Weights of a small transformer language model.
Training: a variant of SOAP for these matrices, 463M tokens, 3536 steps.
Each number is 128 + 32 x the weight over its row's rms, rounded and kept within 0 to 255. Layers, rows and columns count from 0. Numbers have three digits each. The size before them is the row's rms in percent of the matrix's.

# o: layer 4 attention output (transposed), 288x192, rms 0.191, rows 98-133, columns 0-191
# v: layer 4 attention value, 288x192, rms 0.0854, rows 99-134, columns 0-191
o98 088:096131167100171080145085170103082142138105079080105138099143154135110170168113155115138135110174138165093145116082106127150123158134121166142101141128100110157135110109117073075202086182096102086163118188123195119169135165132126139090117068123144177153109171140106123145174092160141091159103111157203132078152140123172084187149131102124166138187118117141099184112129143145096107125133130083087073155112087156183127133170115141098191162129125123198111107103130123076116086123099188148144084147156142142087130150184053117169109149167120039138181142141169130149151093153156109124
v99 107:134185148081159097138151078147097113130161094136142151115100129153162090130135171155150044122136092119107098148135110122164143139086136136150121144125089136166114128137139107141126111092174186148165095170157116118121133161069129125135109079155111127091152117115163105099163136150134147101095124083079165121077073125074134063099089091118162115134135158125098109128091131168129096180160139055034119148151098080170176117100173053144065146124170123143136140104156073086155078080134086150108152151112161147109093118094161190176047154127198143157131161117088156110177071135179136149
o99 094:180131148138071116176111118121145147147155113105144166065107082087119063097141133085168133105173114131194121098128101059059129084095095093183117105145142151138109108116154141123113112120161130134121150103039093139104200153100152173129131127151105125119110145148130159141164122172075115179146087152078182141199127173193132111119134057079116101069092165129123092106096131169128164122161161147107111076173104116080135127112142110128099137108126152156150085178193115097072167087096161135152130133089162128179106087136080109161063152127137072153119119112161135146175152162179138120
v100 095:118154163150129119100149096088114084110126091135105137120147170120121162100148175127097114117191127151128095121084103144141149102166145128118108140162146122094144111135165125072165128145132122112215104156065158173152090127116158113141118154087126057115167115169104065148089128140159173133117099115128104188155154077096118083141114089115145077132151128169083151178119097134139108102181095078120061131118091093084114143108135083188147067102179103079142111121083072094157127089142087107097097115186059138107137117200159101079181176127125135134152179142148187061115138167121189086
o100 091:162154127185055131126151056104114158121115148128080145125147118121129100153132173153113215133094102129101129112111064128150115107164131174108105129114091156147115151131119133165146120203127132103117152129097146129140100080124083082147142105106116121122118134190150136165191135120088051050123148093167141187095109126121092081133151154157079100131131147201117163144096167101105074108080175077122120119148182117114157167121163078141101183163160123114130117102138122130090196085138108141190112173150130135098103069127073158124189145114090128117145093157201104082134184125134148063
v101 105:164142120115111108170155136162147077147180104162128141077081116051103144159110155159098120165130123126103161108111110147113148129133223079184116105093126135159165100113146065144157164131173124109197159145108081134111130127152156151136143126182149049153073123152076107132124124100155172103071103133116120131166083169102086116131188157110177123123134121121140133083143072138095120121133126158113145105083181151111122033140160145098115144131126149145128103067095161115153173089155120136129082139234103135111105177108124137193109202129093158102196096074111131160119131152159133111
o101 095:102150150134184168148097122150108158112182129108135140098051119129111148121176140123120148170208079129205089052131072069119070153145122084101091130154171097126105179142122144101203092178154134070158134125155127096171122148100111158162135141155070090134152130102144147136126175182149106130134123092098094139161125119115107119128135093163104164110130154161109166081161083139177077093156102159154123153093085192116160168124148145147093190162122160054134097113123092140050111175165127093162100193169129120136094130085144147146141129138176163168131103125110108089097138090117147105
v102 110:143159069149168154115086101139106144118118138110112095083056179135061183131154106133100110173131147161060155144111128144141164144134155083130064142106144093082147180129161101173150150154126090161177090089173128058168158156150096172190179170143129175112106118126152121181086135109140041118072131159165051153097134121132163162124148136152102135144110158116114182128160097110163123146113083117097115107179127110071121119107108114145072076067133097142126134163164144139105139136103143128176096106096108065161073117147112168155157155175130129099132094131091064124162110070167116118
o102 100:088128110046149073115130098118144126128117110125101123095119136155076123156113167062150101175138173129027085125139128108187138099156127090065090136108119073151137126125099122119142156187084140125154095162201128168107120112162206139161146189125101164127110142143128147134057146193142086170129131154148163172129119103156114111142066141114162177141147163153208103132153113101180141117105189170143087037184163092130101148150117137141150164124132119126104162102180115135126118154116098150178156119131132168156149145086100125106135124129106156157095119162042101108106108099180139144
v103 091:092187155138154112112154106168146112157119104182137119151141102117163163134089133112081129110112182109190108133136113116133106135103133176120114150175110131106100119157110089065139106125167151084169136096096090114123106131155146135128091092098139128146119144136180111053163115186165172088079152153084111137134156146096117075074142170172185098092106083138101207126144165173074119093157060114115117147156173055107170127110120077122139141103148098108117099152118119066074149129077098121150127097141115118116155117100193205146152101181121200196120153096167140069078144097144093138
o103 089:158149198175071100131143078159127103142135164166080095097126133146143183188168163149199115123165161133105118123082171158115153111115155123096144140118122100140111137124109111115073109154088130090102162102097116155145129138079159085165135156140127085181099074177162115150152116105138092096091075082139087098094104163141141100070134057113061081142139155132101172126126138116126138135072185118040110160086161154083142169158081156125131193095116123105139150121114117115085133130111112098066147101079124108172140102165134146170179139119092095192106126085158159111178174135136195131
v104 105:132114140198109052146146117105092093150124132109126160093164114115126068176163127115129121134145153131087137089097121088151144101109084140119130198098095061108147131158116158097134159101121169202106118125145141118166124110135060115098097158127091209097080079094132128187151079096120150149046110167174113123114076166059098111159089120132171132128139121100130147138089120170141086160178137163119172131084065170078151122062109128152122101178106102150168161125157137135167186115147139170098172118135120158123142100153229143111112160100151158101114109185147138100152116136100136078
o104 097:125190073148125104156166172160132121145138121102100127082109089107120114130127150111138114117123076111138110173140138129165135077136065136151101175207054166140098126118138097115123124119139122129101117101148091091100160123099164109141140092088142150150068141105169127131126133075088101132176179204116182150095168153169133111133079106073143212125133120144121104148169158222091086118177135129068151157120160122196202099144117172088123115113129084121166160101074057054143120092112091159160147133188110119114150112176115111149127116129159085124169074134143102139153091092154148140
v105 099:207125077176089142125101149170151162156143168166159130188136152137147117116079062189150191086113142130131140129097151132126150192119135158121092140138111187121116107165106136139102116171121117177138099132176053134172071136151083168087163141110171103125158091076156141173163113112091163097099124131140122135092153141165141083105072050107130096105095124126153154162122114122048091094056115143134152103131062144104112132111117142115114142136110099157179156173076113063167098100124101184121147151138152113121177175104109125164116115148062109129125100178169090091076163155115146116
o105 087:106139075141151072076111168146096114091121102119159233159166070184136171125115124108092093138124192089164148063070181138167128098116120085103151138183070184149155110141122135130111131178103109154093063143159121120167100136148127128125126113127087118096107072142128139202126140119129164118140139106139176075147085108155121166092102094137181142122150136133105121078149152149115130150136122115141099204079102090156128165123125108118142080065127164110145153129103075085165111101078172125097115145079168156145123083093144158106165167136185114157117090129124061141160181121069095105
v106 106:126103067178113086156156094093132092112112120124086146152108168101114131083154120119129070056111124096116160103113095133068137115125147079105084087094156142102169145102154121179170129133086107147160122170137153204111115149120075131086154167158122172103186084133120111170173114101096126158129122153111154134114134158184131096165102113138137139113087120069146123139186139083171177092126132125143098092112135104101227090169095114083093165159163167121072122149048157164162094188165136096161151151152095134096073102152121134140106106164091108085094171106175146106062151137179136102
o106 095:142165103117122146116088141095182116154140078127109184125141087159077187124148118153118115082140134164141129084156092112142075115139096146100085145091081123128173111079058096119174144160093152101129118132126143079175097079120069122110120219111151139077165169109117138142122064087102056146128104133117166117130112126180116151140099154137085132101139080128107111153193125121150063079132158111140086073063097135112132101175078110137053092166175198104139080140071150160105147161123142113128159099154129107085200121130089166111115121141110182096133110122155075097110084125100114143
v107 106:119084118078095167130149144155088106100061132142128146129082080130086168119109129150163158119135146142200053136113111116172083132184174175156170124112134124161101136088087149148095125088168119167107143156154164068147154190109133135120134128124115163168103143120129164101199134123123104140150120178117163113101140123092096120115156107144097091142072127135109100120182120127107122072147136085183158127119050075124162182136153066185058122123137155085045118132146152154212096157155166116152141092079119137115101097124133164096173122189135107150157153174130170142057120092147113154
o107 097:132155183134093103053096121156103145071028120130166186183176102107149099138104082142172159065118122093079137150167098130089132184120128146147096127125122147167149156129060119050102123144150143146111169112120157141141157113090178132104058129122152139097125150121078152159142124080117146137120056181118080096106139137140131126142152126101088120079139115130132136127183142116119158140134149136181199110119146083092136149196120120141109003124125148198137176102119140145074105092164137130056090064133127112143139124142157113133130161104111097129148167128086123086121142104098129129
v108 101:109162108091103193133158152131099103164112053172121156103077136132146091141158096151121143157087096111172083072122138166120130163115176095189197179087121140085128125147142126156147118118127146087169147234138101160134123174143164126148153133176120052168111156137146141117071097108113160119088126128118119180082088113125083167108157169132112117136121141112120181152145148139127095104085182048190170124164149198113137108125120100111149120121131102169109136140112164144124116069167148113141116108117124100161089137134079083092175137149101140183115073088136114084098053124093059136
o108 091:161125152123138069065113129122113190159094142176175131153130105158111129108111144164117142055166120095120167095189162083093144164088130146126188116165097163098112113113129126075130111195160096074147131161160201174120131156132068169141096161143132135089160156109102112140150146208150154096188116104075110122127143169104161147142117130171071153136135161178142143171086113105147188093101103145161060076152100145144188183162177120150160107167114108080103155106097097108115110173110120145121076157106129143116123085100179112068156113114151121147115145086107178088134165075148108106
v109 107:155072178110131106133126146117147150191066143184146125104121170097112175166124183116182130154131190190109151126102113073079145109114115147162126088127132127162145128125081188094125102128123118163186175132154114131133070130126143174124154167093145178129110119120146082096143132119141148155181152133084114090178180123162138143121167147120148171113106135118070114128104115152160150138182153132093093113115117208101155107167220193188124158188142139152094124190154144105109035172139142121167149114158147132103105127101148163139057112125084120121182191107174124117150175116159110123
o109 099:147121153109156127155074138177155115164132130144127083100106120074142145162127135078142098117105142165086103158122103156130108130145134148161081114066090127133103128140097163122079096105133159149150179116189142143160076076154108095115147101079129155132081086091089111126157066053079102139110117153165084105138124086071122136099158107143095167147181143142140127121177112141182139148123164162057114169143059201162138101115128107197097111109146205144121071175151073167069078138185131116132157171157140130153140106085136132117091107096090116143199120138137108171096183168170108150
v110 114:145125119158093143078150157212086103133080122151111097189153112092124162151058168117167165125142182116148127125098108091184188190179142190139074116158102086073121124106123138064095146108140124194081187119102126142099133111124139120131112155155074124118120186124087151130128146116106041142120163161101041068137088138151122096044148116126092096137157155123104106125097147112124098095133070142140152135127085121078116166079119115164089088068087075128110139110109112119112160154075146163102099125119131162163120078133101125114147095173093135156152130152078159125087143153116145108
o110 104:100154099155086108148147179211129119150116147142160094137118104157181190063122061053098099142104196048126131139136090066137156154165131133121117202098105169158187158146163153171038103151136144135119141154115125148143123084112188082158127096118089176103106082128134132106098138141111098077134094142208072121076131099172156138095114117106107138088134079121123161135184142099130114150117140117170153158136152095129120152080122090070150097144134066123113168070126132099124131116146156167129155080082105116135143153141142132139158152109114082180096125149131120086160111138097186108
v111 101:097173147137150159093106137180153146172109137093111125120107111132136131210113120118103172110156125102138140146129107135163113082101117189170069065129117102117082084202130116129107152188181089161127141144106133100177133138078184178081131115166110124106101145161127133161163084131157107157101100163177080093193174133136129119067080087124079156200126060179150145105130161147073153064077161118125116097113106122150154140133113160090146178089125168107170118147131071078141128112129140087105086078127135163118138145100135141161083125111207162097176102104164123118196145139104116140
o111 094:158098177134114111158151129155123118110117126146186120136091164112076158164130112088106176150127172091153152203123125163135135110201152082095099094174114089149183139179159114070104154173082141212166087103122104149079156188081124145122146043103109107125148106118135119135093104066153101145128157137069094102093128092122124152173098137105114105116121110176151150162094170151156115079072167152126139239130093115101118086100161173163154157076175131124132143127097135107119086124176085081120125072133179157059108127143132126104104140153148134142084104159143143123150143167126164113
v112 106:067122129109165158106099126063167073116059135089066128108137123097123172145065171097081156112176116117076115123106155108174149141144130164107091110155134153101108155091126152115198139148094116117167170088120213153135150065152183099153138132107105147105148140134166174095088135121148130090069113128146131116124160115106176165083095133105133077115130098137121122143115099095149190119110078060166165160105106132156108098074139131115136146097124134147099099119140164059150098191154190187164181109158141141147082155169126129136117174106099172126125136099138093104160153043118195107
o112 102:147132103145114194098112075094189090105153155112136074133106112096141135100074134126186103133046163129102146155114168134109174092147143067079086093115124144073073129101097125172178131154109081109141144196210076125145117123133074172130103126132142167065103097106128160076107122086118138097085159111163120131147162110141166059102130154141136120118047101081135178168094126167147099143144108136162129122134125083108160073153103125081152103108185100149065070085164106133123114184182144165109131085148142131120104122112145157150149138166085169106160116162109097075113099135130145103
v113 103:149117122078152059154150183173178104151146110104115142069119139137107123162099132174141107122146128158099061148132144123123093113153170100176148117183108099123105082142150112168167156138108113139121207110152091115155121108193136071116118088122116103144124145128164159155156161112086140098093151188106214124114125182146173085114151134122082107195144125121124099133113125110131171105161190087129194086141140134145107109135067082152181088115109131035144120079080144158110166170124118133155101040159111076138129120192175101103145135151151187138121175101156158122082150138092158135
o113 096:091180128153116128115106133136143071104092152142169181098125092098126139088146143121127159172130090109147171158071111150110081136124092119124117113136116053105102105122123129127191069120118094150114166130106112096119125090059167136153120136117156120136102124133149121179127103164166122049138091155118123137105146156103120095181080067099066127140133123111087143166145126116169104171079059144145150097075110211109117077111199141084135099181133092124135155100087089146124181097151091081168117131071205108147136196095144145107165070149123126106111174208122158139128175080105145115
v114 106:173111136094162133160103110094122083040133111116054071143139107173143136092157153118125127141157131116130084087133107107112152111171158089116071119081088065105132114131164149188126159104175144083151200091078158196156102109106108171194089132146212115123140138131119153117108124111143130134160058070133140128107161106126113165170175139217089134135139093121122142143190115099154049121145107102135084128151175122120088125110108112126133139095114179111131164171069178112134127092125087051136089162133071110135122111100095130090122133114136147145061146160162144121113097168122106155
o114 097:152104154139122129126122148168115180108086149165083170089168118119137165113179199138088164097118108155048119106216112119111120122210136123070143095060168114183099127095079146091126134107166167115120165141153143114095100099143150095107138170183150194108166144138151159118133120177100101127141159058144114118145146113169072183153139185153115115117094112110097153103088103067134101123093123164125156117160140143136130155164136155143145175148116128102165174116119180081116191106097137067118095151164146132157068129128141141102154137173134209124158104074140154138054119158086148139
v115 099:085165149124169176158129122165165198120123108138124135138137106171116120140181099069097126090112132131138161093152141092170180124194070166108097110121097110137158111148144178150086135131107104107138096165086089088105106135115151154104195147118109173146148080172129046133132156116113143154122179124134160134167100105139121174121088104142174088146129136213119124118029091199104074089154187174111136152198157111099080138145063130158140170123180163120117108104169100139159159122096141100109133114168159131092070111183157105161142180113134125117102057156108124154142102131156142148
o115 092:153119105132089128212176106121171166136164177101174142162142151134086082147128130095142160152136057139133077114162173127159079135156128132102150099127107155096168144152125055119072165154108111137158112094140107181116100069084181179159124065108126082140135122142129105127181145096112131139092125156103154243158116165072146158155112187161103136133148163094169093127138122156137168134119162100164145135090112110147146099111133094163146180096135097124110100198090122188160121074060098128150068134118161070140088140147145110130134136078104090154079151116108129093156129144069157129
v116 111:160118128132105106085111162148085080130210080058062123088124141172145129168119121101069159078175103171114169134147113181118126083179075154167100124095100094146147078077184048123107127114163114133113179122091095129128193184150121156124111131123136094171126153095048135159133139136103092148138133142110057148126129187063163114071109146082117162107110169171079152132144116148177130061097143147147131130129156124190144107129100126091158108130127126185142151111131134108141107122105117130151098101151064108132127125157183143047165098126133131137108125115062134128122111068126134093
o116 102:115124105148115158096127140126096116150125135092136094072130101147089172099135094150120153099183081125140172205103094155132113113147112183111142163150109097115171136117148091099157113122138089125115078124138172094165173084074162126120122155145157154093162128131175107169106085154128030144112126086134078144135116202086153096073193159183162094130108124147126130087147167073183132123125082161193101172179136137140157151123142168083174183133087082136104158146133146129097122067182115122180210170148127135081106168156127087084137118132189141158087138148152078119121147096095134146
v117 108:153139090131124106167105187128153083098081137134181127111185111171121156034112093132131160114117059108129134110151123190126068159097161112134104127065159067093132092114193138166132100118148162143139086172111092122114116134155178115066145128122171151096138131162139130104134128164121102101138142055125121131133101112082124125164155122125084115170133075091185077108102091057113096068082099144118144103147210130140141111109111134079157147144080145085129085119118074100158158110134106057163163104136134175146131178142106116113170181120130170087104107133107193110106091071092142167
o117 095:144058166106137121131121128125168159163120139164176202166140148201127126109085145116090154156114118138074124157118153198137083179120143098146143145178130093087114116167154094117172109166177143096156067141134132149160159159053152144098202170132147107073130101160128099166129113194154168119115149128128137178170122104122111115115175102095060096134079079120128129053113114122085091098099081126119127144091155095108140082126157140116067115142134107074201101092078193121146147134133134115112142105090137112137065146164131085114127120162124173154180104084121147095087088072094133135
v118 095:124171166165096117137104125108152122121097097097114164135129147117082075110126158125164145100114106121081116063059161142069114133168165081172101149114055107152156154136140090178108151106098127137158108135066139112141136143142106141104099105107098106158086103036175142187151188194123144178131118156127154148174111165173137145074137122107118109118158086082129112160143112107160174122095106011122130138157120054106130152132094195124131186152108140148164149069185168110087123134125109130128145125212116153157139090132114114184147086118113139092077084147129115181145107134090132121
o118 090:073177126096105101120130150127138121166063134096107129142094093089148128139145101105106078064166102134199148160132143103136155143109114132114106138124117100107155170126156064134180144172126161139065049135071052127115093114151129132134154136107182138106146086109143116104189171151188101083149161152138145086139135129125140164168153137124128151163064121115188139111115109172207144135145116135152103138119132086109127139158153205062106133124107113107181113189104150126139156183104090116170146144154145058113148122107117209227171165139120141098125162127091112183115115085117139168
v119 104:147103148113113191139159119135164066118127170048142123127132111106151193114153136110133132138140130122128188119118122182145110128123231127089109141179060162129196155124182126083183099126141078058139130160171153119115100114206183142125105143143104140183126096100092079109121150162121110114162147134180099180148120141148140078156164107134149126133118098177123156107155147151155132119151111130082096100128131123083147142157173144148075136123130124122095108174099172066112075084169113166159087145104154173115101154130127118135196166156113151178135067182078126148123190170164108078
o119 096:172145110111088119104080121160118208076141118132108101102112175169130117115131116093083096137166131164147084074121148249181175182130144130085096155097093124109148170141124138128143099164208103061170163126091139125161092090172171128179083118136076124141092086179089116140121092166154139143106152096114097094111107107127080124127135168194159088101117168159112171125171091137138112146076145162123146099098123153109159158112102152171116148119207143163148135118154165134097135141123139197166062126143097169148124133124107083145150128089116159132087088163089065110116125115116138087
v120 109:122165103152098121164143149131164149107093097134114129111169159127121124089115116102114136095137079164122056108116129158168143183132084120158130115136107085118156140128176122155055141146100118066161098100110093176076172103098143057081107154146122115119173140179114170096133170104162058109096150194127140102141155120117146105105125089093194122152160100092138112164109103115099145143166142101088112086118140101109166061067150163115159096144083101071074141166145118167083155061073167170176128100112173048111221160119109181146112129138118110095110136073146133130165142131131168102
o120 100:088119160139144147143088096137107125149110132097128197169095105088162168114164136122136096148104093141078098181092178141125117135166165074142089118124113111121065109096167132163099137167131073142129104168097112162202108142111153107136161090088160167143174150194121101193086148174128097051081119128185140182190094124162152103115117104104126146115149139128118136150091102091114117133157079053135086118110109069132150132135130144129110128165146147128056176155104139118187187187115136126134126116112165123137168116162110148139046108192133129118068135155174152120175113166161198090
v121 104:126139079176056104132092111111147114140158166145111093138152131095119157125072116174157151151111118126123139102168102168150115161156121158108125185120144092133146103111216115130139074171129099095151106215179137080177120164115095161150123181139157160144147143184128184148150082110110104122189192091098121117148119128099137117121129118146193143114138131196179158156125120093141112036128122174144143121135116062096171178132109136093134129095141167161100113060143052116174072120152086153120149137156115140126185148147181133112156183120169118172104133162129091111099122123164168200
o121 095:171128118147082186137121076076071115182115142149147145145134157179133085089090114130148179108143084131144149099147158135195121174182137155108157133182132094146199088146121140105057138183098077110139077123196159216154171161127089110098124171126154127115124110147102149191133079126114136185087116114128130116168108137134099147097090113131110190124145085158157069066120105095125115157118144108132131157154115122132102135139105106082177107132140120161163094099145156092093155130120109174101115103097117042178102121153094069120134163141118117056134072140119067124122066124100089112
v122 111:128139110142116123102205162183140127125129129115159171120142092190111225116126127108135099074161054114131177049101155209097125134083102133182087133077080122112120120155167114120097096115185092100181094165162142119165111126116154111120133180112097121101147150128126107075111116117207146088055164082129088151091091148115135102109152104111080098124077134093115177191102147143154104099148151149140136123156120110179150072147130084148153156091201150147174094136147089117166092098142124201180170119157134091130085159117107136114124134126135138146126126164131142108127082113137188131
o122 102:170084153112122160110145109092200086140124184126155096149137108180109103123118150116098124110162119178132094130126086147087159123122171122123154135163106103158133138084166114128138148166149091118178077103162157198184078134175241197111194159140125092097114148192137120191211134161087123195108129125087142088143127174145154125124105103133135152077122126158111142118141128149055134115122152114165089103139081128092193129151152114146151109104209093129121137110122094094105107143156157175157141142080199129114120146145108107130172121144145123146139140201146121094155193116147152158
v123 115:090162118146106159113116166184184124134155109081102114110161142088123141118093142161123147084156143161054211131139086117081110095105142126119076139104144124144182088129133081146116129135136142107132086131107131174104192116129158134122104113165110085124113201164071116139171078100141167164142143111108156148097195234129136163100125152097140113086142087110144078155130074105156183109167085195159129135103118166204164120138207128138091113117082111098072155166146153168139127068151078141128124130172074142136148147153139094114116140128142109137080206137138126142100089184133130123
o123 108:127164098112140130079080117080113135154126157076157135129086141062125143052100131176129107109193101181150137147140062135141130136104135148118148160117141092109094166125135144135125138107119099166132131066182227080127174137082102073108110144174139136081114191178099068157163099141128105111110092104129126105093068086106137097134139117117178130135110079141137127067122118124175088091211091140185122179127110179098117174106078171164071144141153116077109091122154118102177172108129111127161159092135161113124083153186056191120137146128139155109157117154133111146134122143101168133
v124 096:149088127113122116105206157156206140119107138108147184173096147172112135108175195146109119088122058136134147136129120080122073141082139153172229120157134129107143115207123140092144146085159157127091162163109168150129221105153138174099130143146108176101126122117133145109136137194104059144183080144126152123117118105150136166090138157146112130143128116161140138125144076177163096154147074146062120159115089174162169100120149182081112121181154115188092136139167100122101124152127142106134071110107129098105125133169157132085098091119131109094181149172137136140141083095139204101
o124 087:143146138133177098163132125157138119174129134075109138159124113094144157170071114190072102092179137131134078143165104171110147172098128184121120144125124051130144101145146142195176159080177159165155168124112155076176143076125184111133105092065174133174102173059123124157097146177116164139141076123099154140111127184102147133109186115117094126128125094099114143134125106144148156120108130084128098138150083072137144129092146118133118149166181152162094111097125142090089153091212084089106159062145105140114061123146137115145057108085111110112192123136143125187094108169108157188
v125 103:146154110110135112145176149129129047153119171100158117119131158142128136114173138154119094174108079118103113147121111141167148174073137088145159154139139038071177165145084118138181097166119131126109146134085082092146203082070148160124110144165114133131108158088162115111066108122067073121208121135162176160127137079155144074112141133099120130152098140095120148102136055110151055154160133144127123177143147162130100114196171163104141111148127106112135157106144187111162162142132062122118090149114152126110137106171103165113108151135158091156153113075076076071105111096159046097
o125 099:130103131097193101136134118138115151129152146100166178088135114126106128184158100174152107140166123148102115137182153145154152135079079065085172154106163088126102146112109118116146120147174138066164092089092133089157120047108143146127135125096148151116136142100146149122091151182143179129142065117152114148135127084121106128131224113049170178170119118138127134171117101145128124081128112064142135122184162110120144077063156107158146069138129147111190137083122157135097116098084016155173103108098081155175125092096150071125136134150156090149141089116119105147052105138153103165
v126 099:162170166135157120118131097093107129143135125072150077145092153108115107060137087131135146127110063108082165165128160145141136139187149116080138137120084088152109127206089137137155142183096100079098110180073122102153129093159155132198120183081076122097160148138177128091126171131172108161130145130165216098132088143137149120097080094053131113072104118125130125106115138158132167141132128152117010143135101097107101090157097093115094125096104122113132117169148148069158086134125070105179156178190151119116153132093128134117102109087092167131126146124146148084195104164104111164
o126 091:120112129083085146135152149162114110116145140094138124123087144098208086133113168115104134140109159132032116100086183153076197033164132128127155131085133120121131207114113107113152133166130128082100082113110153076081115181125132178177119152071145097162113146094128183085160159155156120132126153110141141116169063136125080137115175124126153115106116131085125117138114123149105161124133158051128140106138107128106139089113172093159113150069125062148130126135118113122141165203104094096194128083163153104142131101122053113162155120114110119090123079141190118175097107121037097106
v127 118:087058129131107119134097090104197107121194153099150142130113141180159087072159121160132130133071086119096119151111147137140146108138080069136154126117047091088149151095121151122133064128115142084183087141158144120102148123113121135140124122053139059149123118079107121211131123145057065106135088134137187109173111116132121122119097109119154174172160122151126152125169134128159112129074143135104112220082158103093178098128137192108131184147157123106099112125105125191080089128177119098107111151090154183116203145183121161127112158149120106077088136163147099152096132082132130118
o127 112:098125181161103076141143108145101135155085054121116103108134136169129170209160146150114127075108013164236126133139184155155065173100091106101088123101134075153126104152140103147162167119174104104185015161058121098157096089138122102072113152108171146111137118095110126135112133154132119093082124093157177143155114119164110102154150119154163143140113147141120147139145084105110191101116161145113213113146139140177093160085138150114102122115135162150094093132113122159121142115061100117129124086148147126134141093166090104123070126154132171109142125100109134145102117143125086142
v128 107:154127143127087146123133138129109147120116175129176138095122116118126105213084084113086154151080079183140122151129119117143134092094018078058166171145086091107163156111116089141123149163150146117156105105162159166124156146125146080106184029089089154137151157127117139158095144141135125097076144123140118111166159123190175116163147116158168051137094136119186114181082106072122176141077149177147156127140130092137109122074165145147123095115097151104165109116084164123139077071141148142201104079132151085191113151139142092111129141132120114168133118117153115097103093088185117136
o128 095:135112073105185110124158093093107108111156113090161094151141137116127164138164112128120124126106148216113159196147129156146118122138112077175164125095103075088113129137169153096123119071163134128107137108186089183166148152079108092121081180116091112158118117163196123221141172120100123159075129114110191186141135145142111106099078135132136156138098153117130115139137136079151191131088101083144101106096171180183104147161109127144091082075156053075086130134152124105146149166168163140144097093086076123150097127117134141153080113183166123118104181177122111093179126119187097111
v129 114:129143103168149153119126135109080114116127134121137217112180099146153176119140102139103121061089073067118148151121146192162128123127157190108143140133120147151144119145127045132119122072142169061136104155084176157140113135055110090119135176159120138158123092121102072093142100158191108118142112065113155113168129091083127136163140133146199129135171121167153160082068136190085090142117124151134119095109123118105179085138117110148160179190115065156100165104109155160129115178163118154084129183124133119088167150155187108120131086084163125113158121125196118112092170110089188127
o129 104:109138124148151174099173068129153129103130092099032143160153204074110130109111129140119167058162172122192066121117135115078059137084190162136144154185140145131086128198152129148183137178163135073113106152119147098126119102071128147134161137161130150119097139091138158132149176116090130136098111150157124107111077154124136108146129117077114130126138101148092150124104159136057133163139135094046105106081096122132176094144090118156131160188125152153122139153112158113134133151093174129096124145168098139098119137145189090145125056124126115072054082120140065085143145190116151152
v130 103:031144184118106155142133129110102100109139120151112156144127101133151125115125106111120101096167089163133104172127154128104122131087108135105148106139149181168074109166111094128098146175105154121132125155127121166131103106091188043098151116068161157132095111133122120210133191133109168096157103149096159167105092142142117110184141109104174159147121163064114075087194183107119144117106121149121162104131095114134158128136142127161143108064104086057108118165147176149102060145090135157215147087157181107170161112113167170107096121173094105149059123121124182164154148102176102069
o130 097:120124127142110184118090116128185097161120123137130124080167084106157070100136173188114116154128089103144155179119186128106191124113107113185080111068155121094104141068113155103145088108188126174131118087115094142121130170105135057131074131178127108138136119131133134159184107087148123085102121163151125019103156141120139093111156114124128114131161151152162168113142125106071170056106152165144108141100184113139129182133149117122112087094113165159138103195088159148157115144061148158118156116151130147115189109116145147121043093178129128117113131160081111075168162092110121044
v131 110:121081161107183184086115134119152166105156172172125123110113132144131160164131135106120114128074146133122149070112076110173163126177096101128059137141097153167120122128167124109169102144086103147132123100161161139089139168173148100116202110123082146150161157154141083174112153117057068224160148125126157137168145134137162082182085146124141164097157158122117084122148137124088086135170124226120130101134192092150170194126168159156150136108094151126153112143087097142127125187117149140110134128106123189125150133190105185114126123109103119148133153170183117136069110194191085100
o131 104:135149104108119137102124077139144103120125116089168068186155124177145156091074074099113174121103101133152144129106057192085089079140125098066150201104133140137186158123117121161100088103150140128174136062129142086169186115118095122134107114169112110153115134153157118116140142095092136106100136177181133150075099120105149096094087147155170123136182043075108072176166118143157078127158185142138138145144136086130119130102086137096066121080126173158139154125113115216177139118081114112117064133110157091167123129130140138130124181134101150164098140118083124118155095156160048151
v132 105:148101119112164164166151054161145093141188138150099132091131135127103121151172129138085146165109137166138081139135043130109124104113141137181119104138179131108099120102140160042181150147120099203085186095090123130111093135099182179174121089144125119150081138102119131182114130163120131150136140107133120151137149088135152118117067149101063157155137153105085101069074178098148082128128088120141091150114152082049155144137145161173085190204141112101129079118115189142104152166073130169118115131130114136149109102156126132107164134183083135112101171152187172078192121147151142126
o132 100:124108131112142123178190122192097177136133149177079128121077129163109129145080124169116136131131150081147147123079041130105082181135134084147106163068151186098124120152131132134171106117130122183154140063099129093059107081091129096135130107134093143104115091051095137109141127102118072098043117080148112122078168154136079127096093165125117142176110142117120127182168101099161061126081148145097159073162121107137139122108094123085109141100150165156138146163111125175063107106067054133139171107124122144180074104130185133114118156108106124119132120117127191112113158081180138119
v133 110:119107102160164094114065152136171087107082147099116123148146080079125200161129114112133104165084129146073101140126125096148105149161104086076089104112150132082129093102170173108180071121109098113098099112119112132150102102130115126116107162101137113081172126172112121201119055171091169121204172120082164119140160085123178103125079121135138155151161150095180079113136118122114134161128104164087130115079181114139105089074104163082085091096090175141138159164076114166168123139131161110123131206180132093100142099194114107134128133150097149057174109128135111126044097117156107121
o133 100:170141133092166127109140133120130152151151144184128136083139077093083131108111146135165189172041087096138146140125140179186139145101110113091137131135166121114196130121154167156163161095088133101150113172174131104132153112121105087111103125146132154128132113123116109130113090124129095108078133153193147166143105132205160089138152144118132131103149065089099159135145135153065124094117153042152103130118108093086062133114096093086108132110156130079136089095128132174125158098139161166115027149106148170125105089142101196117177126133079159113131070092137084127058062089089080186
v134 113:174108054165072149103148172157159206205047141125154143187141100128088129129106104168200163114119204122138100085116120134141099109133129116148177103181107127164126102064153127106099093119108148145110152139105129131134143095159086114080140126123115151115096127131091157101200131078096124124132120150105115106144085157104105127142172147096106124117107103125189101105158157096105168120124183110097138108101145151057137141094118130088114166202092127179098103140101184185099151140169171113117125106173161134132090086171116115131146169216141146120188153048112089109157125116110113113